{
  "n_layer": 12,
  "d_model": 96,
  "n_head": 3,
  "n_kv_head": 3,
  "head_dim": 32,
  "d_mlp": 128,
  "vocab_size": 4096,
  "activation": "swiglu",
  "norm": "rmsnorm",
  "norm_place": "pre",
  "norm_eps": 1e-06,
  "positions": "rope",
  "rope_base": 1000000.0,
  "rope_fraction": 1.0,
  "qk_norm": false,
  "attn_scale": 0.177,
  "bias": "none",
  "tie_embeddings": false,
  "parallel_block": false,
  "init": "uniform",
  "init_std_qkv": 0.0673,
  "init_std_o": 0.0835,
  "init_std_up": 0.0963,
  "init_std_down": 0.0963,
  "optimizer": "soap_variant",
  "lr": 0.00851,
  "lr_mult_qkv": 0.5,
  "lr_head": 0.0143,
  "grad_clip": 0.5,
  "warmup_steps": 200,
  "schedule": "wsd",
  "decay_fraction": 1.0,
  "decay_shape": "linear",
  "final_lr_fraction": 0.05,
  "batch_tokens": 65536,
  "seq_len": 256,
  "doc_mask": true,
  "train_tokens": 146400000,
  "steps": 2234,
  "dataset": "wikipedia_en"
}
Each number is 128 + 32 x the weight over its row's rms, rounded and kept within 0 to 255. Layers, rows and columns count from 0. Numbers have three digits each. The size before them is the row's rms in percent of the matrix's.

# layer 9 attention query, 96x96, rms 0.0667, rows 34-95, columns 48-95
098:142174178076164097111141141107144091087112174126109175115125123113078147150165100100104152112151111119114104081177115081125068162100150108126131
100:113103102113190125125096146128138169140075125115059077129148095192143078122136083135103144144100138125185130117126121169148107120097159210152073
086:148125133136079154112160168134097118071091105123062148104094137110097190141122146133194113086096128135080173103164162151055108137076133093166119
088:100154126136109122148151158148095105058128147134111150165069147134195138166168120117119186200186121093137127080062103106104137167098166175107165
111:129125111117145120152133168104113100096146109083097117086120178099100137058174166128131107115165131146101212136084155116104132144087159149161105
094:115123127072130157096143110103092161104127121145156073119172103185192081146123086181169115163149148095120132103161120158111159174099156162148100
091:146137074133118138123086139160090086137143111130127150124092146120125085145183149140123166152156124147126100127065189098167188135121059158090032
089:094144121192102097111095183167100117115161134141125135172051119076047107072145111120133149077096120208114104123079089169051158121096134107150158
101:175113090173177133089065105135181130127104168196121090158173088173118121064143087149053111115162155142171100156137130122139150128075114133141076
098:125105159108187166150121133207154173143163115084073152154200104155119080128113166138173093115160155112126057116101100107153146116126090142174151
096:109126173117148104140091089177077133093132091119116126143051162160128144172156122039170125145138126128145141157141123105185136165114065116139144
087:131154134063129181117110130154152149164142139176136101110198160180127174147120159099184172149165070193140132174091119119136103171120127112053133
092:140119179083160133129151102144120112073122110095144154104113095120133074095132140167131184118137149178168121180116165150107104136156095124071149
089:150063146087155158104111146123171110166113069153092147160171098105081101146115130083132148076119141134089143130127143185120100126181165151123095
087:072148135155153112110133185178076106135196131083124171150130128116164117127150069164144095138078137125140156157125081086094176099097110106066117
101:142153129041172086131140086108174115123122154142082128138183117114040109154144109098129185172128113148070081105147126122121053168127145123119166
082:127160117083125077207156109114108127087074156136115105133119167160131142175092108108104054136136055118096112139162121113187124170125123182122091
104:111079089143106188092088127122146120129133135173159092174097122172131107085142139230153133168103124173192132171117085163145171106104120138205150
104:127085096120134130118170138123126145173182079106141120104139144087062100046100169163125078099089130152154170178098139122120139135120137142145126
109:122159120090148091128091136108116143115083174097068128182172114127103072106105112136148112146094075130104137103126080098135089191132154163143111
094:171138085153122173115152171135074138085121105074105153144146103120085160096133156177165050138083125138132092136066132180117104168148120096155110
089:156109138156180119169185100095156091095098115127120058087137135105117174151091071109130080164141123183134063083135128122061145145162092079147128
097:145148142020179140100191150055081154107103138147112104170118117097165128113111129127151139154087137088121062166137134103190122150194161127139166
099:083111149122088183080115080163143078136073137135187082165112164179129142096125098134165165097091100169149164138152152134141110123085165130153144
089:124089103109129104100139122120136178135054121118104093125096111109134118115098193202197081115112123129133167154080138118108159140120153160093161
096:125147150113165155093159124144069110141105127160121152086111136178136103100139108074150154118170091095165097162093116083124099091100162098059138
088:137130142136121109153144104142145108054078134074102118123090115135116120115122090074097101094140123097134123064169157141124101093148102098143123
082:113114099166179211137103124136093094145168153168087143169127022108089165097113132123129134170110130134176111108104125096166097079115146136144043
095:113123155121114124109186167083133161118130123098155136096144121095130140090199152131108130059084096151142135105158093128125150063149081140130068
092:137138176116135076090117110074077113159148176076148143172122193121103201183084154114059118060177154118171092127149078076109154103143136083090128
073:161117080085123095096147130146125083154117128118158131189118170094121136112118153153146111093093131134128122126134019158108175149051155201143129
078:131169153071144075139193138117121166142117131141103073066136109122177167185116068122101182134120122126092132077131148116137094109065090089100114
074:130192108150096126113159192140145142109120118117110103171118111089202135169150140100074178170153111129084144052119117162121140112126170121144147
094:156059074139149163065145129173096157160139098075141114126166143146107132046079090172157102139123123136163142184069140181103147135147067151128129
078:115140127105117175120096158135110180137156117121167191160158151093112120116111123052100104139179028133126095124052147143111165198115121133142115
114:123134160165102115101144056101131148109060155097106119087122169169107132114072094134122116085137131118183136175198124092125106132119102142127109
125:135104112172074143137166171159144111095120186095160134160137112147098181148099150148148142068082114110113178104092080136116106162129086127165135
118:085133157080085160137098069158152126146141112155137141164089066183160129115144115153164187127115103111139181077078109191128139212150086137121141
107:098091062159133137135119128088128100098155147174110138125151078157161139083105167124130072123098134143128155144123083146147124182074127111100118
116:109092158165088115156183129141123104146106099076114137114064114067097124142153107188079122116169134107131117146147113121115113133114118055145090
115:156113037076090159136134151103133105132130077118184109156160089108093119145171104113086128107091098153140105085181081189175140183091136196140154
105:101156114181126156124171079181090134095122102198208142152114157158147089114126132095130105134123183107150166147085192113172094112088063129134114
112:131144144103055147052151161125148115096085074084192093116126124071150090136143097152139168108155146112137096172149140167065094134144151093110127
111:107131122156149162153115109113169131154166170100126106136124158161127163142096116147025138118121071116164061117156108120084048108054140128104125
106:123067139121090109099111106154154145111140125114104138108184107104156107092114058159112164076147116184093182074157108143148124159093124125115127
113:092139117121117161086095111152132136166103111135082133136127146132156119125136112094123160087049196104144180124145103191124122133154078122123070
079:115111111153143169161110151144118156170149157172148121148143052166154188132132111123159106100157050160101109110123189128153161055124142120143181
087:158088147087134087119099142137078122137059114151105147238156113134059070146161129110135105139132103137126108203099099175120149182159141161129087
077:159160067085181110123083161124131112136114138131109152169113077094085124151173132121103133153116148128062137144105146096108133148019191144112132
102:115132193160117096149112120104193149123078124133160179101156153153110099088071120146184117141173127132095104156145136123134114071173115115137125
109:066127112107143088115098129099161103109123144129148129123148156170060125117135154174157086094118148176189154149174137117123134138164144125118129
110:131145141138100111138073052087151123122108158127146178154079144094138161083091085079071122159163138086130094074097075152106117121150095080102160
100:146181125052107079118128161085141124141109084117186136160137130113151135127158137077107115082208072138159139139151140157107122136157131136175114
113:104122128054150124095109106110156090154086130123158011162121134112185091109163159112134162129124148117182157159083124132130078123119139153126140
114:111093081131116130150095167086135104139168120084082202119115068082087169122129145113170192122170120128174138130089121117142139048157158142129108
121:137116162095105151122172153118073116106113061099110087124083106121109125090151089085097113128153133146130055128141116146089140118148100135161100
116:121082116120141131154046151139154147158103112143154122099102072174126130182107109171115113157106175118162158101131125177104179110153135141101068
108:132122099081190176109201147100140172046136115093109168097165110128096124118095157095147158157146150116151125127108112146174118137176098123134139
122:127082182151174128113163124141202114153078163136109087113125084128123159154158094145146099065148094151112059063154092149152129160170096123106180
112:137148102149092158153132182138134161032148171070109126164089137141138081133132117130152069111173146100118099081115113118160136187128115111135119
120:127177131143075092175192122167138145106145078114089226096104139113108144109186156115103178141139066157057120094102140144121133105066157204064126
108:144162123137110151131101169123182153090108137151136106065110136094099142101155148163095150123133127078114144090136147161094063125109106164152096
# layer 9 attention key, 96x96, rms 0.0678, rows 34-95, columns 48-95
093:122208096087104125151151110137185150017104168183127115135096167168129108154141085140091125152158095123115130130107130135138095208120159157134177
098:152158139135174119093094103119116118135077130150186156153114102127093035131169173097131116180105078129137115127081148114110109172161143159121129
113:109086135143143103043136123115103116169153086088103108125132120079092169129063129132075100117127091101135124120153116123114117109155112077111123
143:112160136119141128138120125160124128051113158174126126154115129151135102179134112120125154155138162114099157126112142126133121173124142160127141
088:149164098159188063133191093137097111069096116097108119106081127150154134144132192114050119129132095101141162110177128110134166133135173160127103
090:138114170102152132054180133122163079109106088105132118127149155070122084128155138147135164140121125082131153155154166179044120080135176100090150
082:133117107187142121068132157114178064138096087136159115190116077110128126169154129101103089127143169089071107171166147097131130150062064174134143
084:125092140085138150136115134137138157106137149142112106149108118093123131137151116108103160108114057140062145101146148120135063168100176124119112
099:136186153106117151111139126134148172097086194158114177137177157176142148170149044090109163134083114127088116089196115130134072150080116109095174
084:084138108106134131075142132104183116121124135114119170159153140094105095100104142172163113074140083135142062123115094080135123214139125113142170
097:123171174134136142120121123116069146101087179089161098134117131119142120143132184120126092180150123095172131151141145064139137121149119134099030
089:184114163117071133099113138132137117163142153158134151156131147137173086122201148148107098059108083117134096164147099103174081100138134132138168
093:114105104073183101083121094148175086127135078079149146139113121139102090038177112136197112138113145139172129116137160075135085102128121161150125
090:111146149107134120163140113130159161076104128125143149179146151139093166104109119087097165092134071105176105148148107153126085169087131152130120
093:112150131087149122142149140117183164086095177129133134135089127153180152121163123081113190151085091091113086128134097118159081164096142168151086
098:125174169144153072176143135120189170125104133163103101144099118224160072057123099090085157088145139136163107136132114139188081138140116180110155
091:132141153083120120153147082154130127092172166123142133129160163084115077130108112029159130138190091109132110096125158155148123169039171085126154
118:084086152127144181090091151109127080191105071098136116127116111140132108079108109160170142113148143132208101115120104086082230092134157125144084
099:096050114169156127105100145147109074142081126108104071115144113149113089058084152204184118189124138153137126159122100100082157145162100129191100
090:125068134127179140110110118139097090162100091077140121138162173079116131073161106181173131160111163131117121131139142152144167092086072116196062
136:138172137076140089194111099112165127089129134179138155162111099086136153153157092095079121121128117094081113121111123129179102195151164205116157
082:137112158087138094097158136148158086149118163116163066081120122162062119146155095122072085154152124162152179155137188154089078132146102140134117
095:190168108116115111108159109122140107136171138166147125124197080125116154074130113125192138122180147152161113150171140089149122123203113102101160
089:149169121062109128107145103100096155083102074144129136097108122195152160147154186074151156134102095114086066125119123161100103188127121137139107
096:107171170113094138164159127196183175122125121093144147101181125121137140109165096147172110161128117100085146085094189113193090117114123175114135
086:122122042138142109143130189084138137111189109181130111157108155188078142122152134164129138179091135158123147126129123083163128129118114164125083
092:099111149074157219169124112100178098077140161126118086123137178143144129125161135046155127155146104077157137134150098149150159106133188122108099
082:145139084138099119119116072129163147120091096167156182173035142135091163117156149063122170172129139150119090151126087167121103092100207110134128
085:162140121084101109119122115123070149112125155118133207094085198119131118126128067126135179122143080178111172123131143157168114185110072113079197
094:102126174181133088122166132122147140083179185184103144145076158123122146112104110110115126108161123220175153112141078168133122100128111169117128
071:124132126136138132079107162154143194118141083112205151131070190102084124089187115152153157146143146139165078099161149153151149134124062114200111
075:189107109146091212116075136166088121157102140173124172090176148103052105098106092158130107094116133163114188131122146138167091167114123118147174
077:126106095094197140098163146144060121107078099114168081156068137123115101103127090154059104157099146094197131112111150121108113159116101181134137
108:076169172097116112156105106217155151156194103111107127107065094175157119093120179170164119130155104178112117193137099125162195099121140123128157
089:151147111142101130091085115139139115097177099103095164134134136049087062131136161108108177128144151118057126100135092089097124077124133107115130
093:144127163078097139119181089110183150143106115120110110108124147152126132056131168147114110055139108104103156112183121132089121130110121099188105
107:103082166149087114130119085126171130126124124092127148102100167160086143119155180136149090108149152112109191087091101112134123159129135089113123
103:061129126115107144126130197145168098112093121120176156144144123116096154121118125175072119182162138147099199117104097137123152121093104168134096
118:115153123130152116113169116149077126101134208162163130131095148179193132167090090159085148101121127167172085096110154143132096167104129138179153
114:132148110119100104132119090154146150180122175119101095191155094100078101086065105135125166149100124152180127058102117089099098194107125110157091
112:157133169145121092161154125080154064164162136122215058107153133131144092169168124143153110140118126145092072170161135109142146084142176116127188
108:120177149165160151066145114110126113111114173153108158062109121156081113101066097113099098170166171116129149133115202090117125113138149136103168
109:182132109123125124122172114130108118124071099185173131134148135071111103107113188163184121084057142123112146185092125148066123120167121149121101
118:112085161194138107156069127066159140182145144103071128167090085071132145151166136120085184077146136062109098084104112065125137159143119143121098
118:131171157087163187164137117065106144119152152121097138112153126124150107044147118141101187080124080169147165105087087090119146156102147146095179
115:176107085136079137097083122198145095107120137082111117116092154130090136147122123146103130092126197174105178109110092049113145143142127075135149
069:175191083120179083126110089132147163158123134150164090132218158098165120163151169088122180108122196082125193062129106115148072156163122158156075
081:121209073107118120163181105123061143108151180104131083148199160163187137098169061136117137131082131106133094119129146102166130171128067103120062
083:074156078123087105120219089122074106110136187162141127089175109132163144134164106103135151112156153135140102097103075127133161176119121148107151
096:168088172090116107120122119180120113141094089151126134078125143122098140090059094171184092141122128145130147190124120172109107141113096164118193
104:070125131094121144154092166193174156139151085078088153160132099124103107112082214155190127099134075142088129146154128161128135118151154120137137
129:159152167166138132153125111104134094082133161169136110138129144113124195193158089056052151138156131115071128102115128134151123153155101170128081
113:190084146088102112126133046143102144106084153122183102151124191138088073161122139116064079133166124137094146125105146150097188169132061142158144
124:172127165098182114089123115062137113155125138154141104156129082124130133047127107177166150115100144150090193143127177099127107149112087191149192
121:063132098116102119136117116158106131159108115107139164168115055146135130165119126139141140098100085094144115185058194091090124125118051099120161
120:180107163095127130125223126180125108117112084149134122085057093122084092089095141099136139072162131129198084193152036110137168145190108100142160
114:153125194178060112148110113153085083160103110110163107105099122177112168105098110162069122183083145134077182067141143128063133139095112145152111
106:137125118121132142129117196119144105064072166113108137109167113182076047098082130131122111139068121110111066147139108089136116096159164102155129
110:167137140131139150113092126110150160142101186106112150169161102097128124112148131150190157124140102125165168081160134145077100143208104105129193
113:112156174165125143115152125075137124114104107136136113177144189082103127155126163138117099104154169168155145155156140146120130100151083101072126
112:097154096119107113135131197165159108181167076079118143149157127122127114128117140153090154145132105134166129163134145185117169118121178156152080
115:170140100139136145076088158148112119142107106137161193113089174137117132122075152094139174104102095130116140122168161135152123104105223091080120
# layer 9 attention value, 96x96, rms 0.0678, rows 32-95, columns 48-95
106:170109134125145207112131115184149123151098116158146158122101191107172133170180117082151164155126116162112140109171181145160150070157125058151086
095:165141145119123186123144133097099131159160158117124141100109164126096147169134156130078153143108108115115135158164099141102072104131129199162165
096:113127141125118148138100151155153086154120126168145150145101093108125169079134127084139143121104197103197115095189033118122150170137091156171075
099:102204144076146092095132110140144141164149123157123125103135155164135096165154071093106176123162104108088159179075123154137139092104154156105165
105:187142127164111121092211088135127117081160144145113182126125122154159140146098165156128184094124150152135144061105144067073152121093106175150147
106:139125089139164131133144140131128160091119065113096137139063162129116123154203091164089127118100102107108127153089064160054145097109133122095215
102:118134083042142155157099141087178101117185147149117129160149147157157129119118140116126197145107069156110118166090111183128134112130121126102129
098:187073168151110117146120134138167043104131121141095129093129083145159074123108087132104121094146188155143143121111165101132124134193103116096111
099:115150148078106149090204080157160111108134124149057134136095171124146092107162175130067125156141083111040121149153121147119131141105143136120169
093:121143124138151140169159141125086068134152110129112090184112149145110141185208114180099094127132097075086103095128101063133190135184085147103079
096:170118134138162085099069110116149140118148145111089114172130105133213071138095162086138166125121103088158106112112142178138166130131088083119092
105:154107093046154154117180112151133156131147168140107143096173162156122164132110130164187099056097171134099068209103124142112182126145118126155118
100:209157121133138135125109148105129137177164088130157123146158158133115113111143212140129135166141087147171156046186142138107131121078130133167105
097:197139121101135112149100090147184093116137158156149144131124177118089129165090126150146137150209173093132148082139123161093173125101136139121141
098:193087164130131117141130140111122171142181097121121158116147123156110163118113190140125137100166150124141103165115151173123158099169133126152139
100:101151138073153178195197142096150185132140140080104087134117152128176125175145163173084126204092065106160103141130123102121151177145082096114152
090:158155080067121156181098137127091130092147131094112117100161160116118134118116165091119135188176083067174149110100075171114070132124085116094149
087:176151122099119116091137153174163091099140168088116132165150153140074116176164103135086113098098063160137153162180166150158145054108126154111135
114:075074160165100064114139147155147153133090150153095081157107116139149132127137124127158140097101175167116122190211089142114075108147141137097136
090:118130097144067170106090127093171155085153172166179156147086137119090068124134145077087190077147109107160164151101107117120082099109152123093107
092:192153133100162155093161162067059096116118139141098098157157146096159097067136089110153089112098155122160068160092156099064095115144118103160161
107:109112133151090087106113094149181137125085116168092090089159104191118118126088151091141175104152160115082162139115075119117134168124168110029090
086:127078151101119133096136121149069169073124147158100143109137166143119099108187137138080118117048124135188169152162122154096126143097118147195073
105:118139121174130138111088131124069112119158173162114179095200155087125118046178157152129113126177088093145071117154133156148100163167165120208157
113:081129110088162163116089173130138068127165118176152155095114106101068142111126134077097134103128090111079082131105126096065113121157170089160121
098:118118153144159112162125146146116104150116132071131204141137141067113162144125113140141087168069187071143090100165165116150160107110110117175190
096:171125110129109226062133063118164156156161079104187126095148129152120171112099145148122140096074183107068078110082149114141136107144115159114098
086:164069176118135105148074109170156147113115156177187086102179145148163102133141182092097142136140125091123178135164161130112089164103140150120167
089:119169128118111127107089119116113128104132173132101100087179149111148163187144118104154177158144095082157106186131120103092174137177137099126161
087:131106138071144038103153150117157110159157144200136154114098121108158099122065131157141075203142110131184094170098125097163146106108109142167080
095:138136128113100102160090098144165103164172151107142075115146155095197166137107107101144145117051078082119149072099128119119129092070134116115140
096:178178124120100108190154155119160102144123087129161101133106109104102159084117188103155122167132120125190099162086136100172192097140138133091133
096:092071147143186110143129108079129185116116149128136139154137110067172098154110128115068109155191094135109162156155194173145125105143154121080154
097:163103081162124128108124069143117089159115080132113085073138132069096094135103049141113135076115135142124209112153164127099100176128148174120112
106:110130136115147114139161076132144088096109118137190189157087102117144150126050113112177144096178138151162122103167109119133157118129164047101108
097:207134163116112171174121110166085143152141104166145164119082092132144104123104194145136164173131149165120103124110129160118117092126212126094204
106:150196132089119197116105051129085102135130161093064127115155129148078087110164113099102112127103056129099153138137136161103128100093167180056119
100:117139159049207144115139137132095094150191209120091108117114133088147079112116156158117127185097121134122105164183144165082141118172106122115150
108:152060118149150111103093160127170104153177115165128161156144098122098125124109081130136153090105171122112152106176127167094170116100095060100074
100:105172108143113146121156127110132152160140115094107097182084082163137107061135113135117145093152095081083100123180168129197136105160105152073125
097:140101135063120084181171144100110157125124127146174148124186119130167142153116133174133143140143131130111153162134122111119190113177127148178073
089:113118165102108096167103151158113144146108124127176103110065095140157158120112115151149101126089196097134112174159100107121078084196108157103129
101:136092123131107193138100152109129097118112083107136174113118142144136125137060128123161109115148057096162096129134112163108155103085166052129136
103:164080124157088183095170092106088139102179145126126175161165123067110080077149070126139120086139140149103176142074107102187112076119099137154149
082:121153145125154131060138064090065131151108087119157141128167086207148119080154156157088099156101058112129086106128140125153108165142084063165179
098:177182105084128193154140156132142087178172143140122135122136189149146091090080161101059160164134148171121163107089161144180127122145117129104116
086:126167133107140161113067071088193182110112112117096120065123113139174124168093070176134133071132119132094177183124107156128163164126133154150130
095:095166120154150094090173141070086124150103129130113160084077079139134106161117127109106117077189088118107113137091078084088110174105156160177090
103:126117142176114130131139133106147135102115156160121111087141112115140132068164117176145154080169075123172157110127166103082095108055157099078078
093:099115069154170079066125151120131100135130158135129145201165141147113090137125123133086127166145074109091104197167093142167167093141169208140075
097:118084103104099107200145122051150179114142129111155110105145136099086128103105105150102098116188171092147114138136121088088151162103157107127115
089:159112131167131088125070078088098125124154073127071069187152124197109140117126113080101086154152157191094150176130082139117124156154165093041158
102:083089122113117148076160129119152145120099114114154082177178146132188098141084157134121169110101156104115111151065117090097169151137098120082160
103:126103102132155118097090145117134165154158176093111114083138167136183074114090092144169148171088086156144179115125140112153171166036114156148186
090:119075149195171127132128164187158101130084151107186125101110102149094174125097140107103136122107080144182125169109094196191115170127102122128099
098:149092104101106072108122189121131155084136076149137114130172158109128077119086136098099126144096162081133167067097132111091106159134140152137146
095:080114098157124162172150142166095163160107063140159135156130142154100160118113066099065115156095153156109118154107141137147117169106078103133124
092:124092100151123139109096178115110129093125181138171180061132131102113134114152138120155163100161114094060183076071066119154146186142194181097136
104:090082106126141162121112099121162098150080149187129163145139165104094156126056146132169133124171144102167123137120164089104073178069090212154140
106:102140122097104158075087145097178134112182170154105132128098123098138103154098127133093117183137103182086168136184078111108122183055112176123147
104:170140101126121122078142081117131155160066149165153076149085144106083135118128173121124169094190132141167145084162080128078128144110121108054129
091:210106154119145060185133165118104100131094142134139192092167133196162072103059088136112123109147112129104116088129136134162138119124135168134098
101:162205148123142119097151117098109166159095138116100085126042183136135125137129122147141102110163112084075142122171117126126084149177187129101157
104:141102109123175124081107131157087077080117148111216188169094157123134153063130139154109132112169179132084089130133097151177085108108091170118071
# layer 9 attention output (transposed), 96x96, rms 0.0839, rows 32-95, columns 48-95
105:095092166184133109090076124094078132194125125068104117143064148099173134146093079102107170054152139134090056066123130147116165091180150091117137
088:146135137098156130125152126130145137120037097130103089118112098101137140160111084158189130190103100111183159168105144111143170153145118129169149
095:096104109126107113143156104153105128063155139150117072100096120184128155051139038117110082139181151148153067132133138182142151167116087125107147
103:138097146155061177097115118135138136065165167135199106172129133137152137096104143155110068033097114148100117100138133135164124163091136103057095
109:118151122131134123099168143154120101084097050081160128090159082107150111109131138094158136046141167089143099190124153176077109071132104095093131
117:176129055135168084130125140106169131146148119155148119107142098084110144154138175115099171057156137085146096191105124125099100137128126137121151
103:154165164168179075138137060074125111216181138132111117155105136134056119185125143155117113117145103138127150112062211156158100106150124123130099
100:110106162154173127153148097183106159150164150107109095113117159143169131173079146147083086181133118145116155081124182139109106180095137152110100
087:106084180108163084078161117091157200204154169124166123133128112135100157160122142112145131071097104144126102116104167094104091110119120073137097
085:100174140083112160177120112125142126146086114134185158154186112126128090136100143123077064091126139153124123123173109169119087153109104162098170
102:095123110159155146076140099108090095140093134158126090098105176178137137105113119109140154028091198118155174127106150116134123134102162153147146
093:136166066168127187149173167104117155123166151155119119065040125084117132084132157127113135095125117125102151132123121133146130128089177115197102
105:148120095129167175096101077129121109131196188134081125174119121146170177160163162141133153077135167144185053134096077097122104078171113116102151
101:129132116107065157074161120151107060144148081121145151123131061130160140099134165115137074146098196109127112146078118105126123108159124136072136
098:194104024190155100102157103098096114126052098143143112103161118075117141148136122163133119116082145114112086175129128113141114089162138085175140
104:091090114199145120148125117098087162172177123122138139189127145131117172153141161151110123000162126097141090106094153113121167107141155114156164
096:089130083123085120066140138172085152168108099125083137129113070160177189125127148134102147078139100132102080141065095092149086131141146109078176
083:160123090192097144117122100117144153109159097143106124123094144168112178126143118136114124196116137132115090111170175159105117155139157072121138
111:123130160095130101193157135122132154141112080106159185115140123151103080110112083142154114216132109141135074175062120144156111143129153127147120
096:147123224096110097146128157140142128096136139089115165143160176125122083078103120139165072145163112176135136123099123172134130154131078202113097
095:146183160154184133120112180127125127080147155136089165114096136124045180104103159124082144112161158103113059122127095096160094123095109070129065
110:139118222103127120115051097157162140122123141118137133199128154164148142107144073176175125236119122154145148120141166130143098113079170177097130
089:096087089158137195108123156091100122194097109174112183065085077110135133111154189117158122163096122168108074085161087150154104096133105101127124
096:156141082160124092131122171105091128144130150173121142128056133098063148143129088081096108183166139128128140174141064158112162109114144129070132
114:107142184099128108150122121122163149107163181135154121113119147143123118143175163116047055103176125143113151079142125076139153106078153083118127
104:087107065155147156128119161090116129142116124115143121089063054099142182162116112097123087106133136060132079143139100127141152118119098099177109
091:128115131117100096124125161181081069203161097093091106084139095090110137133111060073113138113155124082132101101166088170117149187114134148111120
085:124120128039152177140141083125163108113144099139082094173119138116101063101143107079101120186135105165138165125185118165156170144110137080127077
099:173151086169098130105164127128135156211174139079152097085109170103097165129081130134055113077123105142107180064146114131092133082145109152117108
092:143123129151126091092119125072086122127118105048157162144052103081121126164162094146165206127058097083115111173131129149147115158156102118101147
091:152136164129198166090140103133109126119113121075072125173088138144127158139106239154150141065106146117168096137113150185121120101189087139135125
103:099135116145108178145150153102154148154118110089120193140134079098189098180139180140085092119128149073124101087087085139081178123161132142127129
097:109152056154102125151113162129113141058114096197127124191169136179140083125145148174111132167124163118148144114174164089144197074158124093111101
102:116143131075198120198121125160102098134178110153162094143154095167164138122136164147179095038129162100174116112091111150110084118135191145122124
100:145132120109072162196146142114132114111168108144098115060137086192083123155132158141100101161108098131112092114188080144173144151100141181127135
111:146152145133086120084116099117114130101101112170106173140138134088112152093091144142142159027130102123149119149147070196169110110188065105111100
094:189149094176127070095133155132090198134136101120133072121093138131141158155116076105111167158150112138155119139071068098141098071159127176181182
103:094110175139117124178125151116130172099056107108129041124062131116150088093094137120150126170139148105106171121093076101097162127099141114180149
100:125120052125168138094150156112115127100124145063073168150116151160110137148087134152115123106133122094184107116102174133122194143143099159109141
098:182172096065141063154098133104134144205149146139142105024146142094129131113113207109116131066165151183124119118150173129107112110086123113146116
095:156100162178176145152105106070151108141155153091129103174115162141061124111077065142129088155127138158109137154154122095164101082140111121163134
085:106137127165125137152089117135135095159104155148174103106151103130179158088090158136106144130100198120141177144124121153119097117128181104107160
089:092115177182159169124168125149154134088104132174065086122167108188071158154206145102151105128097125169121128116115134123128089132156140095142112
090:129128119188132106126153125138133120132125091164139113168199134134140066100096147102097107108173069169158138113117057107082098178108103130115203
093:180105162133199093134136092112143140164208163147080145125162121126109166109174092185091094159185079181130140131111116176126151131186114142123125
102:137142201142150091149134177155126120148133060072114126127090143133112171055095150167158118075139148109099143170155036067171113132060099128127126
103:092061066157157153128131107160093082116195137141125084126126118061071129150143116128103123178124131076190085120117151144106120081123099132097165
097:140117086126063165120103080145120093145122069169129151148133133109045151114117132138089096107152160082099123191102128185132114117168166138094090
094:092178092094136132102134159087088159163137064091120141181131068097120197187089159158073127089112169155114152133087136136165122123175140150119165
110:093111005112160132098154094164095118104163099111139132158152134125137102078182156149117133183117147138044081114180120155098137116149122165135142
108:100112141163136134141106098205137113166173179156169135110120136194134092132080059151153157131084105149117116126171205080133077155092129129135126
086:116082086152065158180128055158127096132135118141198112137135104121197152117152043169174171091115110093133084152074209102134180126128124137095142
090:062160146195065129166106128143098141178119137158073134073115130110142159093094082119089092124138121141136138104174129129189112168109135146150119
095:098106227147112109151167154189153132114053117117138105088182169139108176130149141112094108127188132072173151131168151123054135118118105084147130
101:111149115109106124121136060110165146136129141175101119158182108172185162161147087092062158115192138161133048119105092144162136088116190124118129
097:089081071143109137139173140087079130096122170117150139103111117110115159104094183127098163164151087152081167161172191154055151113127153105120140
090:166117166171118152082084151174129121168134195091079084145117171169208087162106155140119100091149168153202154095150128152143112151104162171152160
088:144076100146109086064159189138058101162145114143135129146071138126092134150150184196149125070131131123082131138137130089107110066130115091060073
100:147097110096197079103156158141076142132173083123100112149157160044140154108150138118140165102100118116086133126138076161084160161151174128119108
102:120105081176092171117146140143067082127076126114123094095148131145171116074177116132130112095128087055129121129151152164118131179139163047130155
101:110157067109143182104171080153083070151151101111137126108180157145125172133167109139160104138137137224104134119062101077131100082132149164090121
096:146131112130181144129145095107209153120158154132175086160173152166107094096198079123075136096148084141147111138140092130160079128132081111116132
106:103129138206135144164122093164136107106178205115101145108149073141093133130124119137154091162170146069140085175123119128101133127127119105092114
095:129182140195144068109126143172099111086171112147168068114146096196153102135099130139085184096087152081095108158100142127106124093098114119119153
# layer 9 MLP gate, 128x96, rms 0.097, rows 0-9, columns 48-95
107:152097173125139073114141144137107076171129091107081038140165135118085071132130092105133117109095189150146116136118081132128134125140093095075126
097:087161166147185127141138138078126157148048135092104150146164122146070093097137089133128070148120128134136066124142115120119157122143065085171092
100:097122141173155099162133080076086071111149067125191163106105123111098104113132141160120109077168155115061150139198110113116108141082031135146185
096:069094080114139078183141125156174135151069091159133075149095079106121103110160145095127125127116089201096095174085154162165107121182128092104089
100:201117109089112071120136151124102140172162138157158164162179128150059098136095173107108105078131161147147061079138145161097116119152158067118126
097:138129068139040120110107213167141156108154064108142137160100183113128136121121142175148098123136098144112130129152219151126055089086087121165109
094:138162163100081177095113146133070145124168162131079095162113151054127128178146102192176086127148086227112171098131144118127129132058139095109106
094:150131126096137127141154200155201118076126114170112150098156082106188171147134143168081133130099123111146094207200127184164150168103110122141090
098:185156064168122066149106115111179115132152094142176139089075100078165133099045151065140116133152118157111131136091126091129131156080131099087153
096:129168155096135140126090115087183096140116131167108154123128142172055156128087148074141163085173164146199133189085152118155148121180154099151144
# layer 9 MLP up, 128x96, rms 0.0958, rows 0-9, columns 48-95
103:132130093118089100099095160132181069158095135170180163121093142132133160132103151163148148175120084141129114107156119073157185137035192105101121
095:179113164123159097128115128059174225103171157177167176180120106090118136135125123195088127171113122171129151134135134153047143113090178130104117
096:105171107140088084063130154168066130108115076103101123158096170096132059111128166136100068130088092147172154131109129135138083125091115152138086
099:104126132165179146089113156115102149125158091181114108102187111130116103125120085141183115066102093161067165130166065111108147119116143126146109
106:091131105119144117187191072132135131171163128144138131122136099135095111108164159088089095080128098170160140067072153077138082098107089167162107
098:168169164128128119137146166139131158114144149201161094103102191110124110064149129135189146091165112113158115115138148148152116068160143047094108
099:128080152105110202128164130181131102165137180188145158094097112132122165119147129134152189120125163166091171076094129121188149122218161168136150
098:087152124144142140158134118142167076116130119082153153052111118228152074077160128121089081056132204093149155095122116189096116165143110124099132
100:170166117118128134143125149132165105085174100158107091110156120098100172168167091130090179049127134094090137140188132104106194123123065135120120
101:104177192072161097132126178079159164130086130144184126090158092131148145159102123081152099077136169095092115120105129129197148185060141121162116
# layer 9 MLP down (transposed), 128x96, rms 0.0962, rows 0-9, columns 48-95
106:148096127138147129109184138213077119172135133080152160138177153103135148140090093147151079147155122101175117080096146103154135151145110150113121
090:101142117130169148129161129175111108079173151158161156133135123096083151109090133127107078194095138086099130141157135084132143091106167101181067
095:143130167152128128124113125134180118110146196168061102062134049117115042102129175132128149142197095137145131115107149126142138079136134057183080
090:074148114181115123134155165201066109109112110132155150124127122081106124127108076093079093100126120089174081090156146167145139183109090144129129
102:152188048069091134136163155134113126139159147131111097133150144120161119136146119152109106233173120148152094174115126132121179135069174125085126
102:116095120137116112154144142144095088156084100077078170193137174138144164144140103101104126154109150190137124137103137109061151105140192185113122
099:119103101153126090118096082132121106069096170104102121153142153138145085117136087167121123088114134049157131207101116159120165099132114073173091
096:103105177091156129119074091124141150224168098188130141114162094150184172163143053165116162149153135105171166146103099092142111145131145104152113
103:147131152093129141177121104150112109063069135127098100234105097156132111140134097131117162163147089089117097087094069124096128089148141141149170
097:089170094129130139112130105093159157100180045181133135134154105138100173168093105169149139132141132173081130170132115130145133142124147188135130